{"positions": "rope", "qk_norm": false, "attn_scale": 0.125, "init_std_down": 0.00131, "grad_clip": 0.5}
Each number is 128 + 32 x the weight over its row's rms, rounded and kept within 0 to 255. Layers, rows and columns count from 0. The size above them is the row's rms in percent of the matrix's.

# layer 7 MLP up, 2304x384, rms 0.0673, rows 1831-1855, columns 320-383
size [ 84  98 105  91 103  94  92  89 104 100  97  78  94 108  99 111 102 100  95  78  89  97  91  84  94]
[[139 134 179 165 125 132 115 114  79 165 131 123 224 152  89 113 133 134 130  86 149 137 176 130 123 183 126 118  74 107 117 166 222 135  93 111  48 131 145  97  85  54 169 133 101 105 117 139 144  81 126 102 118 117 131 162 144 127 141 101 205 141 177 157]
 [146 141 172 124 147  23  47 157  99 150 120 166 164 110 194 128 108  94 128 131 106 148 102  46 142 140 116 137 155 135 105  90  93 162 114 151 179  40  99  91 138 146 115 136 147 154 196 171 133 142 112 149  92  95 115 133 143 104 204  75 116 116 143 155]
 [126 111 168  93 193 151  45 148 160 135  98 163 120 131 136 106  99 195 126 140  95 120 132 175 213 157 109 124  68 111  56  94 131 164 107 146 132 144 182 172  77 172 126 167 138 130 137  63 140 119 104 179 105 140  75 122 143 139  95 174 123 133 109 118]
 [116 107 146 129 143  68 180 107  92 110  70 149 116 115 126 121  77  86 179 140 129 105 142 216 119 114 152 145  86 135 119 139  49  96 118 108  79 142 164 100 100 106  78 166 101 163 111 186  93 142 120 144 137 146 199 178 124 144 144 165 162  80 156 117]
 [105 103 149 149 121  77 154 121  72 129 101  89 114 126  73 113  34  95 148 142  71 189  56 153 100 129 127  59 166 114 142 119 138  93 115 151 131 153 132 137  93 168 146 109 161 108 149 136  99 185 113  75 151 139 138  75 142  85 112 139 192 127  99  81]
 [165 172 133 136 123 114 147  91 113 155 191 136  63  94  96 164 113 127 135 156 134  87  46 139 160 118 255 131 138 167  92 121 112 118 126 154 137 122 138 128 111  99 132 103 100 110  97 204 123 154 157 142 145 126 145  74 161 136 103 106  79 139 145 101]
 [152 143 192 138 117 155 187 121 145 128 185  93 182  90 114 149 152 132 108  99 133  95 115 101 159 142 209 154 118 158  81 113  98 176 139 219 117  98 196 137 114 130  95 148 140 118 110  74 145  82 140  64  94 153 123 118 162 102 125 135  96 170 112 102]
 [158 172 125 113 124 164 190  90 158 143 120 118  96 112 143 138  94  71 106 145 127  92  76 120 149  86 187 112 104 191 121 132 126 114 115 126 162 113 171 119 124 127 157  92 193 143  71  57  72  35 116 155 103 133 137 150 116 141 213  88 141 146 141 133]
 [147 145 103 161  98 173 129  97  91 152 171 102  91 104 141  88 107 100  92 179 184 145 116 107 144 155 115 159 110 101 136 120 105 137 129  98 140  81 116 120 149 129 114 135 155 113 119 148 128 129 155 125  31 179  90 106  96 135  96 140 110 104 112 118]
 [168 130 125  82 115 128 147 131 101 164 108  57 132 127 124 155 124 110 209  88  97 137 104 133 154 131 129 107  96 168 152 109 151  99 133 115 200 124 127 132  85 156 131  85 133  28 168 142 130 149 121 125  43 136 158 110 145 110 166  79 171 167 156 154]
 [166 130 141  95 146 136 101 114  91  85 130  95 127  96 153 103 152 140 171  94 123 129 121 109 120 125 128 133 171 178 168 141 150 111 141  72 149 104 189 143 130 170  76  87  80 148  44 103 196 114 175 106 156 129 111 131  94 121 133  69 139  89 127 108]
 [129 111 115 150 133 143 105 148 111 104 124 113 152 130 134 144 103 128 169 131  96 145 160 114 137 116  67  67 159 121 180 117  69 108 163 137 103 123  88 143 199  48 117 132 149 143 126 138 155  37 128 157  88 193 147 155  46 130  94 155 122  89 124 110]
 [107 205  73 121 146  88 109 120 115 183 181  72 110  95 122 127 138 198 120  75 117 129  83  84 137  93 111 116 117 121 113 139 116 105 197  99 124 154 159 152 102 204 187  67 148  77  84 196 108 100 114 127 121 144 148 126 131 151 127 138 133 125 102 129]
 [171 113  99 141 115 183  95  86 160 110 110 185 151 136 157  36  76 127 156 109  98 140 126  57 157 130 107  96 134 135 200 170 158  77 158 114  88 126 110 190 151 147  98 130 136 126 155 130 130  49 166  30 165  95 167  86  36 101  91 131 145 183 133 170]
 [114 160 148 132 139 103 170 112 151 173 125 143 125 162 165 159 110 163  56 117 159  80  96  90 105 134 136  99 147 151 108 132 107  79 123 137  89 125 111 136 154  83 196 154 108 153 108  77 172 120 145 123  63 161  93 143 107 141 121 109 126 218 159 108]
 [145 104 177 126 148 136  59 125 148  92 119 107  99 117 144 176 100 149 105 101  60 160 124 153  87 114 156 164 137 134 144  97 118 216 159  75 144 132 168 142 123  98 148 109 159 131 118 142 128 166 111 111 180 107 124 115 172 156 155 158 119  87 107 159]
 [147  76 188 122 129  96 108 135  94 116 157 171 111 136  47 130 123 120 105 129  94  79 131 110 114 165 127 145 169 138 217 157 131 114 153  83 101 139 142 147 130 187 159 126 114 130 177 147  95 150 129 147  67 133 179 108 119 153  82 234  96 137 140 157]
 [151 115 146 114 145 107 173 151  88 127  78 148 132 125 184 141 101 126 133 140 184  48  80  82  90 140 142 138 151 133 142 189 151 107 107 123 136 202 178 120 119 123 152  98  81 172 155 123 117  88  88 115 117 160 184 106 128 180  80 148  98 153  74 152]
 [114 144  96 130 157  60 107 138 121 119 139 150 106 110 142 143  98 108 134  85  87 136 124 231 146 166 127  97 155 154 106 122 109 156 186 111 132 134  75 134  88 150 135 143 152 154 107 204 120 150 114 115 162 110 120 110 159 138 125 147 104  86 192  93]
 [116 130  68 109 154 140 125 148  28 154 155 118 178 152 158 112 178 143 134 135 143 149 127 164 130 156  76 170 142 152 127 201  71 102 178 115 220 185 140 137 138 140 146 144 182 120 111 147 109  82 109 142 119 122 158 120 154 113 104  89 149 133 149  64]
 [157 149 167 123  96 136  66 125  79 109 140 118 103 208 117 132 149 161  79 100 146  77 151 106 198  83 125  78 110 115 140 109 121  96 135 129 176 174 151  91  68  87 102 127 138  87 128  71  99 104 114  98  73 135 104 155 137 135  62  91 140 161 147 163]
 [113  85 147 137 131 125 153 135 136 133 161 120 125 174 112 124 126 141  90  91 114 149 136 101 169 142 142 137 206  94 129 108 117  81 120 162  93 115 153 120 150 178  78 158 121 154 185  61 119 116 119  75 102 113 154 127 118 118 138 177 102 129 112 185]
 [127  72 119  98 175 102 129  82 132 244 171 118 105 126 134 138 116 148 135 125 112  78 151 133  99 123 198 163 112 130 106  57 118 209 116 139  91 122  91 113 130 169 126 120  77 117 129 121 151 109 167 149 106 112 123  63  50 165  97 167  91  81 170 137]
 [189 117  94 160  89 159 108  88 122 114 107 132  64 117 111 146  67  88 127  71 113 139 150 129 100 130 133 156 112 111 133 133 153 142 144 115  86  81 132 110 131 103 114 130 132 143 120  51  12 120 140 109 158 175 167 152 105 141  81 153 119 140  74 162]
 [ 94 145  79 124  76 159 150 143 134 118  94 182 138  56 122 151 115 141 144 172 152 166 120 167 111 110 144 125 120 142 139  94 140  79 105 116 221  77 149 105  72  85 134 118 148 125  83 155 112  98 103 154  76 106 114 172  93 167 167  73 147  97  49 140]]
# layer 7 MLP down (transposed), 2304x384, rms 0.127, rows 1831-1854, columns 320-383
size [ 85 100 104  89 104  98  96  92 103 110 100  89 101 105  98 112 101 103  97  83  94  87  95  80]
[[113 128 112 130  99 173 149 143 185  98  37  80 205 134  76 150 158 156 141 117 145 186 114 171 101 147 158 161  73 104 142 115 193 108 155  74 121 133 120  81 133 138 129 120 207 165  98 200 142 120 138  96 114 117 182 150 141 132 119 113  89  71 164 126]
 [ 61 137 171 102  87 132 124 186 121 198 190  96 162 154 151  57  55 109 116  91  81 142 155  85 168 104 100  84 151 158  96 133  95 121 119 134 110 103 140 117 153  94  83 130 163  95 117  63 121 111  80 132 166 143 108  62 104  85 138 108 123 184 159 114]
 [ 76 123 147 154 141 180  86  91 167 155 166 145 161 180 155 123 148 116 131 122 161 125 143 154  75 129 153  85 117 155 108 107 108 170 143 158 126 154 136 145 137 189 145 155 130 155 139 153 159  85 111 105  84 192 132  68 173 136  92 147 177 111 126 142]
 [116 198 105  97 153 109 163 175 140 169 154 101  77  91 118 160 159 132 116 118 101 131  68 119  89 145 163 125 180  47 186 137 156 138 160  98 116 147 118 140 101 117  97 150 157 120 128 133 101 140 129 114 143 157 197 142 118 116 225 118 149  85 124 134]
 [117  61 147 120 129  95 148 133 138 188  89 120 106 139  88 137 125  99 165 119 136 169 101 115  90 121 164  68 170 120 198 127  81 172 126 155 127 129 123  85 145 173 152 198 174 153 136 126 139  95  95 112 101 123 142 146 125 108 162  52 160  91 130 153]
 [166 111 119 118 161 155 122 138 107 151 128 114  90 191 141 132 165  97 203 100 131 115 123 137  86  98  94 107 122 116 141 128 120  63 136 171 131  98 115 151 142 123  87 112 134 136  98 140 160 134 107 124 190 100 120 131 160 133 160 201 143 149  42 153]
 [ 80 111 120  98 184  84 159 187 166 120 159 172 118  98 124 140 156 128  35 147 157 100 162 118 164 154 101  76 116 189 158 114 164  67 128 172 138 152 133 128 126 127  94 133 124 159  89 169 190 122  88 135 116 135  84 122 169 137 108 120 114 147 110 141]
 [185 193  89 160 152 108 132 144 157 111 101 149 140 153 129 196 134 138 163 167  61 130  71 122  71 142 134 150 115 164 186 145 174 155 146 122 190 154 138  90 170 118  86 157 113 142 106 140 105 152  81  83 137 121  83 170 135 148 109  92 113 147 102 147]
 [140 106 157 143 135 173 109 116 102  90  85 177  55 129 133 112 163  83 126 148 168 115 197 125 118 153 154 137 135 160 143 168  91 148  95  88 118 105 112 191 153 152 131 102  75 125 146 144 131 124 113 166 123 111 156 111  95 176 130 154  99  93  68  67]
 [ 82 186 150 107 188 166  85 135 132 139 133 141 149 163 106 109  82 120 173 116 114 119 133 152  60 102  85  74 134 131 145 151 119 109 100  85 128  91 157 163 118 111 109 136 134  80 147  81 181 176 106 122 169 131 124 118 154 142  83 142  75 153 136 182]
 [154 160 153 126  86 158 125  97 117 156 106 138 142  80 115 102 146  41 101 150  77 115 133 120 122 129 182 109 129 136 142 150  84  97  95 129  77 116  74 160  40 162 206 111 151 158 128 116 117 149 158 113  87 116 179  90 158  67 142  93 117 133 122 107]
 [141 157 143 100 114 125 162 114 133 176 106 182 120  92 158 112 147 190 124 190 118 173 119  90  77 168 120 176 141 178 133 125 162 134 105 120  70 117 145  82 122 104  92  93  99 127 102  88 111  87 138 167 121 165 159 144 113  53 120  75 180 121 134 152]
 [ 83 151 161  99 128 127 123 157  95 103 147 135 112 116 158 130 210 110 117 146 128  70 157  82 117  79 120 126 131 103 117  69  88 152  76  97 194 131 142 126 123 158 164 118 126 120  96 109 111 135  77 117 134 120 151 128 151 193  87 125 108 194 109 151]
 [166 128 140  83 123 169 103 140 134  86 127 150 121 168 129 138  77  98 117 129 147 158 126 154 117 149 117  84 115 138  77 156 124 101 151 141  64 121 166 109 103 206 121 130 186 169 143 188 141 101  85  88 118  71 100 114 146  96 120 121 128 125 161 165]
 [118 118 141  33  86 113 137 176 110  66 130 122 132 130 109 180 152 102 162 115  60 143 163 140 183 122 166  85 106  99 135 117 174 135  76 175 104 167 114 127  96 149  98 146 132 103 104 105 159 132 138 184 183 133 138 179 113 147 146  90 109 193 152 106]
 [ 76 130  62 118 104 102  96 151 161 108  96 175 138 102 111 119 124 115 152  63 117  39 118  81  94  96 179 146  90 175 125  82 150 154 111 119 150 124 117 176 141  66  87 122 161 117  97 118 135 129 144 161 141 167  87  80 133 163 174 126 136  89 142 145]
 [199 100  72 126 117 135 181  97 154 129  98 123 161 195 195  97 133 134 125 132 132 174  80 157  75 135  88 155 131 164 137 131 182 131 175 130 139 166 131 134 153 144 135 127 180 122 116  84  75 134  62 112 132  90 151 181 148 120 102 126 120  87 132 110]
 [124  95 102  92 140 131 136 104 121 148 196 105 112 159 131 114 173 136 115 107 170 123 153 107 143 133 109  55 166 163 131 109 129  98 109 131 152 155 156 100 113  99 148  88 158 173 117 149 133 210 148 121 132  75 166 121  94 139 119 126 128 119 156  80]
 [148  93 121 132 160 111 124 129 161 158 143 207 106 124 181  95 146 155  77 116 105 113 145 141 138 124  95 145 152 169 117 115 100 148 134  89 113 141  93  90 147 113 100 156  97  92 198 146 200 144 111 124 141 178  88 138 154 140 109 110 151 162  97 141]
 [151  90 154  83  87 112  92 106 164 216 143  92 173 112 184  88 118 140 107 161 171 116 155 145 115 110 159 161 147 110  82 141 153 160 105  73 135  81 109 120 128 158 140  97  71 165 124 150 156 149 117 119 129 133  84 146 103  76 123 172 140  95 124 114]
 [125 147 121 126  50 131 117 192 119 129 155 113 136 153 142 119 137 110 137 175 128 148 145 164 149 164 113  74 117 120 113 161 134 193 162 167 151 151 132 161 129 116  49 174 171  77 126  63  77 168 132 156 109 155  93 149 159 174 137 154 170 165  71  96]
 [127 132 102  52 139 157  75 146 178 155 125 118 128  47 112 133 140 152  91 101 112 105 121 121 116  79  91  93 152 162  50 100 144 152 110 112 156 147 170 152  92  61 112  79 177 160 101 135 103 106 142 146 105 142 201 135 142 142 152 142 116 167 135 181]
 [125 117 117 156 104  72 125 170 157 138 146 156  94  90 155  89 135  99 129 134 136 101 157 140 150 130 134 148 108 118 206  89 128 184  85 170 127 150 100 141  96  55 113 168 133 128 113 147 185 124 127 179 153  85  89 127 110  95 118 144  48 156 139 107]
 [122  63 114 159 148 138 126 153 168 127 125 122 172 138  91 130 142  95 131 131 151  79 145  61 103 165 169  91 119 167 104 131  59  76  91 127 178 159 102 154 111 122 112 150 128 138 129 150 179  95  66 132  76 111 137 132 167  41 133 103 112 166 129 110]]